config.toml
n_layer = 14
extras = ["some layers without positions", "local attention windows", "shifted keys", "gated attention", "capped logits"]
lr = 0.0033
train_tokens = 308300000
dataset = "wikipedia_en"
Each number is 128 + 32 x the weight over its row's rms, rounded and kept within 0 to 255. Layers, rows and columns count from 0. Numbers have three digits each. The size before them is the row's rms in percent of the matrix's.

# up: layer 8 MLP up, 896x224, rms 0.164, rows 268-320, columns 112-167
# down: layer 8 MLP down (transposed), 896x224, rms 0.34, rows 268-319, columns 112-167
up268 094:141118119102083095103143083081122113128108089080090168122133156161105113106140119157158144110159129111190128127104130151074076138066147138101133147077059160128104139130
down268 093:109145073095150152150135098193094101130115159121097126141145138090131090100126070129131087111101096132101117189094175114149132178122088159148095121134105143084144167174
up269 110:126139096124174136148109092117131148145150083120155051186117134235148169119133118167127172154134127125106111146141145086173113116129100058139114136094140097096050136121
down269 113:124149116176123141197107109178177138111072165107098048104087153146193137155139109072111116105142154123124101117102108146168180179135123137138145147123153123109109195138
up270 105:080076110051104072085142124144112099090146140078096120122134132153138098128078118222178150135057155116162108138106121102157138140127128153112117130150088149128095072116
down270 102:155085173198123149063141114157161113135075114170117129096110159092096108113088123091113133135031168144113129103137131118128091131136091173136146111135092107127126121103
up271 084:101105082128082078112147199144120094141119076088111192134136073107151147166086154153166120128147101144161117080101075189142129146220130076091172132121067120093148067148
down271 093:124143085117093113154116124100110104061155065191115183095095110145125110152137135095144077137104129089128126148102089121128123159168141185112140172146146067093067165106
up272 078:092123091109207173059131046139122122127141113102138104156177122052167099140095125094137095147131191132106156115040147133156132122060130145100150169099175084111130135147
down272 082:152164120132061132145171147122077115110117114156121108054148177168136091118136081128092109096129138119141108088098144132206155058106156159155143113061128159161081131111
up273 070:114125128119095074125100174175085114112142174112120132126104128150096160100111187093153088101157115146131132099166124166139124123151130124100102115181145061132073109159
down273 073:121172146162073128113143097134092062112131119095147160098100087137133114127200093160139115115194191126119115099112130129143145156167115142178057180155078074126139110102
up274 097:102086143131087157093087138055171124128187171070118054163119124174102204141098204132103101120110102187141142118072143088150109099155134079134100135152133192079137149132
down274 099:175176075071168126120133107170209100064116111122122150124146084134166113155094207084173196094151104137172175117141076096140160107108158133110136110167140158139136140124
up275 091:062150111164133149168098140102076162091099121053137181197120073121126115166094101108139060111061087127126137099165120127114113159104088125090160117071104079120135106086
down275 099:124176127068098176129162061152135089114119159150098128142086134146171053132126102097131122114115082094040158207110185105130106119148118129147116075124141185132093122150
up276 106:118092100108130141125157145107067108113168065121133111167123158080162144176156158141109126161193073150142146089165099103094153114101137125063157190098107100138138077092
down276 099:109198143162121140119118168110129133106141139100115147088099151079146170097112125118102155099194109138113094107090105051146134089102039160095103107093117144147094145070
up277 092:102147117093134153093100073127139110050090097143123097152150159169104174133151127127130199187113171167092167104076085129112102130140122116130101126114123102102114096120
down277 090:130121092137136119149047224110141105110067103141132104084065138132081091141165165103181156131120142116119114109108131093127134130146125189087140149134174140149119137152
up278 110:121142172080104112095106117065099118166200107118064133140180158107161200176109191184098104130123067062113189098138140129167083117163138171102088102107143142148153124178
down278 105:098100197130121125072141075123131102074147153163096170129090140098130156157132146095225149156126142119163150158054147159113103095063123155120099176118106071162131177174
up279 099:198142110122114126115091113134121116123129035132129142151137117082100131183105146073133151118123148092070153220221123095129121115174139111168115180146142129126104141155
down279 098:116178109163104080159086075130096137038101108137148116128122176169134097154138160097133069096137112135106151127129124129163107105114103126117043132145143142135098146098
up280 106:107124171074145100148118133129105160124158117131146117171104098156169110137134091094073134073084132128154117073063096104088216160204138111106161153102122133143152103096
down280 113:127181139091078185116054079167147170174097090108145138122130154157171139110166159118099061103109121154156148091060170165152123156154175125129109164073143095151101125094
up281 102:067156141111111155120076151150181069155132169072174129140130155107102159083100053098138192135110096092147164131129133158110050227150181102103122087116125121078111121070
down281 107:145056146117106100161100140074157139155112164128181155127074189129175143136128158235099148022160137184076134132115183186149124132111088131137144117114075153114179146116
up282 099:155136122148141112135104136068000143126139106108123189130112138123088125058141135121140140164096208085171113146115128156158128153169139151141154160140078155145148102120
down282 098:129144132139130127070139133129158157171126082127082173068132099129149076114180058128160159124154137089100124151155092124101092165139122136127113139136181125138090119109
up283 100:160131087125113130197082116052080089149114120164086101119125158140142106114101137123123172174146142079140116098109104135147145160135133110136141180125148120133152093145
down283 108:073153066123130138176098143155197143132161080105142097149087126043140125108127135093128183056155114181066152091107150070145186156144151184180102144113149096109088137145
up284 085:096146136046142168150093077171066140132130139128132091102100117142170136070145132122111121117147175057149065139158114111157118128135139147111063152095149079107131123116
down284 082:132138143105119129115086099138159073120097147139118123146109160143113122102093122075119101133149095120116087088109141160131096100134126166143032128113124140128078105080
up285 098:101127072119132105122050090134135122154126147176090119136095117156143133182152149161098125181081125114150172173104167118146148125126102115092193165121075196146171127095
down285 102:103150066102120157156201105162196121127136103156129145158129106113166150157112101125134186148086146105125090184079135051175117118161163188088108161112141161115084140177
up286 095:216124113159077134161138073112138149143078119131163080153148130148123127203115103068121174110112146107117093103115105094088067093091090107152163123091128114086128101134
down286 107:092134132120130172108114137030154099136103070197132185103120156143147206140134114090141146139138120124124113123098147155158146055147048197174164134185164096108138160131
up287 078:136138138105167164125095111117085143136130080131192139082141167134152128165136069148078099056144113103149139121181152123120108138144093144127087157141115089163134119147
down287 074:104100105135113089149171144125152184148081135136182129087121113105144081106124097133133172082176080109095152113083108144174081137154172144098108189109131107110115093131
up288 095:142165177092175150107140129181080156101159174160130071141121156141094122100173103119170114147161127124104089142115172157117047146101117101091167140086063136076120119115
down288 100:153109168085108097146152146149118064161124106102119129087108181164163128141187121072181120130087108104128156123098171129148138178147132218157059117131149206130133203075
up289 097:119145173135125133103058115116115109123185112120068131139090149185170162137172134144099124196203154067173085066153136117157161114088109141107088150110091173091076120133
down289 099:109041153116107114117035088115131110102118130138130105153085138119172148107147093043140162105157050102165126109140147121121096107115102128115158149103086112170126153122
up290 091:153122123178126099122121203075102145088130109144130134146076140104117170117116147143160144122136130106135169177105170126151082182126109117093159166178130162183157100089
down290 096:094128138126159098165128153099156132113119099138108187084123154135141122121131160124155121102083153110097144126027112119187069119113074132139016176141150184160114092148
up291 119:076147115081124068142150154085172044075100158090136097082104144171190113156088133111080128124108159156131130122118194158134163163142128125129138099141180107153114131145
down291 108:109083092154161158150130149148249099147081157089144129146082184142122123209124140103159165164131139117143166135115172073107187098171104120150133101096151066126095186139
up292 072:132151072142131139114161100138132134125123125212124067101144127091157106141063100175140172155145084190090126112168130138115119077085135117112158151153191123114109124148
down292 088:156130120106082134084140094148150047159059105149155148087102180084166057160136084087223141134117109097090146114135158127173113109106148111156113175122148131119101134085
up293 105:158137144127115141148079123128086143096095134130159171085112158179118135184141096183117165181146120054160109118145162099148107122137133137094193120114167130116143120142
down293 102:175136145136114138166107096146213135098140071127116070067131136133150089150107083092189150091150108095050150110105083161140107140176132176170150119103112100098092141147
up294 096:140141029103129147104187120153180178132135110118160155118151110117108099191115087139088142155099111169081147110148147144091112119121096155087152138147115050150228110095
down294 100:162104088135121125112130100177148154109080057116094161126118137106101131135120089086160113178102107095096162171076133150119096103120102126125124141118152124148122150120
up295 101:165120210091154147159172152147149143162131158131161163095113135130184118169086129113121113166165128156125161165166143097151127084108101114157128118095096117094107072094
down295 100:077122151201144133103146171074113104117073066119148176089105206156155132097122178133161152078157143138093167062093089133075127100159117103190143101101111122131143146068
up296 099:120128133087129127150121080121096154138086209115171110130131108136182111158117104146132155133082095142101116147127143155158096133117102158078081073144143123228148136144
down296 104:168131103146105125112158164117132125107103075118119128123105077128148124117109086133134111145134159074093151164085149085164096109131145161090113078175172141155128129126
up297 107:124081114175062170094178206132168088101112118113084105097154153096157125175125121096139110141096121206131107164126100076126112119064160121109136166120111140091179092115
down297 105:084114158123093214088140145135086064172119130121086138184138176131163089095128135165134102073105155115146139110051144121153155071162173188139076152134165114187146146118
up298 105:158102111097153114136085131097117071098133116184171097152124163117177162154069097100134133152179142154115115128091091152108181144086069151147143146124150123166119150175
down298 107:131127091087145112087116151139148109109098087107172117136185128134148121113115144129169069166063105168127124118130096185157105079135102110094116122166158105144142138139
up299 086:140089121114099132119189107162101116100140155159101152123122102098096103131126126105121172131115135117095167136148119114083108109177065107179090097125135085157124106164
down299 096:136102083136132109163134107124122079145057086102107174172115148159187145174111122103147156133152180102129135139110209096162143097107145150186057117101170143162089120147
up300 095:059139154110138121092142139176103147166106149105140125215097195165091113137136130135118132099119144145172159068135114123089056125104087085129092149144203105121096092201
down300 086:113124148162133128162149134127141139178191098089053129103100070114098087118123130145088100111130103123093114159145195123134109145087140161098113142154107080124125153083
up301 085:116135170163125069137168167138185110125152156138140098147113162194126179171124099120132094130127098122088111117140122144104127108121105060140145037156134088147167156149
down301 102:160111177086114094176156146129157114135117127094140174124112155120136060136110117113127119081119113088098125193139168127173110067108104123119110071091146101151127138119
up302 071:109123095199134163129142150147124116143099110083083159099136157070145147144109120107095122172177086054116156116146138132135110187102147064031145180171100135130107129138
down302 095:061127132122132091073085129168180148128139138146120112109091124153137128131162134096183154170137108153149153102096151123076111107140102115103099127063144141128138145116
up303 099:114113098086151130081120094107107142114078154149122104163113083101190131145132139146134115161167152116148140127099094115091087149102080105165130162072121097142176155120
down303 103:107150150090148143109132143161206068141164056129117128126116095136134144113105080165127135112160131112113146100164082145209169069133084179143142074112127117104114143108
up304 101:139105098106154118075104148144129088125124243100120188162082145207130142137093181127129141116147103183172111125164164084125078166164086142126141011115120121171139101178
down304 098:138122116083116165189108161187080104095134101181154123132069144104144103142147133144142111070198159063097146163131158127118120134110071180170122140169163116155125165095
up305 089:071075053169165106100116098185152117116164170053096176132150159101069176155076142148140104135080045202130153107132142117082141146143110154146098106158128131096191051152
down305 108:158086121109163096153034121109145156120120076194155183104120164132119160141042128072149122089120128126094152109151138114120158151110166165173073104151103106127114045098
up306 094:171159122161095191076139122170116136097116195103118097123100132106139078180115093171144166115112078138181122132159126110123081180156151064086149136102152097164145059142
down306 100:171122067108081119084098121122078113137088118114142135105092101169118083200143159114133166091150084160076127137093134115184155137100139147088103117080175145150079129155
up307 083:179125115116142111095061125145162147109122096158169168140108131145131175091120144135108140137154080127177143134120148183115206088105132123134181157174166168107127150168
down307 095:133142101082166092121118115148145082159115043142101190105156147112137151097102110109148161049087118077129170104127160117164116120100173142092143161115146151171130124092
up308 099:096142135114128123134139117138118187145099091148096113154141118210099125091119115140116127116072145115126131144150146142079156107128082145139138101153164144156183111134
down308 104:131171183140076167141128074124171036202082115137111152038107159131109118103181088124154113133122114074117112175116118110152163135111189093152099142136149128107111132085
up309 087:114124167096126206120087151115137088141115191177115118145149105046099135153109150070095093116138133101144189112122134159089167094155208142126162095059095174167096100106
down309 090:133097113111143123145102137124191108141114138088148130126063163108165159152088120150179125083173092091105124076094117104209073061089157155137116111108079129098088156111
up310 101:162111083201106121143157136091138134191162192140131132131118110154103131160082137176125136122177117094171172116082139103106192219135088132145113111125143149101136135181
down310 098:102172096159093207129113151187120159176110082075145145081137117138131131083101146112203124124148111108125107160173109141126089127079067075137103158069118148144144137082
up311 110:100127132139119136100112103142107146143119135174138070143148148089128141132144115141141122128152170186146142128092164150129097142117112142121142159099107111116099097154
down311 107:090119119111125157168119128163116079152038078123104148123141166160166118147138116100188114103134178170099122133091119115133138134164132087110075104077126115180119159106
up312 104:111170167124083089091125195118114086092148114146139102129149121143187075182092161186110160084050119165145110123102193082108137086114092134122094142041152081144123126154
down312 113:138193142114103172170103143131169138163134086150085122065119082124163178129135120067115150133125121141114090156092140148106031136142137156109146098113182102125151125067
up313 106:125131126088146095132097173173121153099124115097154141158092121106106127089106078129151105085152097154128136131123123118162133101114129096118136110133173122115099084149
down313 109:135099088152110115097107112150112125155123121149113094150084154134127103117145137057148170155131164076115139187111154121136146189152109145137075128174152162097102129129
up314 105:090171124080078117166173125119135125097096105150134113176110137127131184038088088124145137075163087086103097090134099120186152117130076121145119159182187215125165096101
down314 101:102126123131090105100145099196125147085093118126086114114096103229110167125128075078094130184155160087087199059160129089184207124106148094135095120113108132131129142122
up315 106:115110187234104112133124134104173159116129071140148125164130218144200134172165103172079164124119138169135106095192127115118167085116095146110137137102134148121148158075
down315 104:152133107162121084149147111194130137157097113062181165142108121089148094129138117156166118127112136129142136089066138184172173113126137101149121100120111138123143121123
up316 114:135092144060117136101128152138137172169151156146139072124173089176112123132164135111046128125124140111095148108123133083149084107140208069136151157114087123137099060188
down316 106:105147154186102135150157173145131156169104132117096094091094108126138128101116088105084100110127108103155149125125151072109164136152136054175109110119055101106111135181
up317 110:087115119103132122093093161125135104116088165144141134131146152092155143092173135130142153146111160164105121163140151162051093145102171106130129110106161079161129128182
down317 103:141092147180178107122192152128137101137170072150134208098128102108174131085070192139134161130076121168146082119143099112126126145148139148147118135131159088127138099063
up318 108:192107149096140164163127173151097151149230199169140106155195153127070104181115168090131141139099068138169089081106196092108073126106071124126135124150128177164115104183
down318 099:118153097165084126084129151158138158139068084085092094092113063145096078097134128158162135147112114129092143127127130157140103136131104074083161147120197107136058098142
up319 091:137103137121144136154154097119166119177123131158176129128093129092142093120082090196127166162160203141135107162110115146133158157151117166104134169118156170141222157091
down319 092:167121150144057120173128143052126119109125103133208167112123103087171160135140153108106169148158108133157143157106155141100186163108089130120075181140091191114132164146
up320 105:122135133121126168116095089142081082132134125177111123136126073172148205106060149131130170095077168113123100169167167073099178119121136126145102140101170103063135113193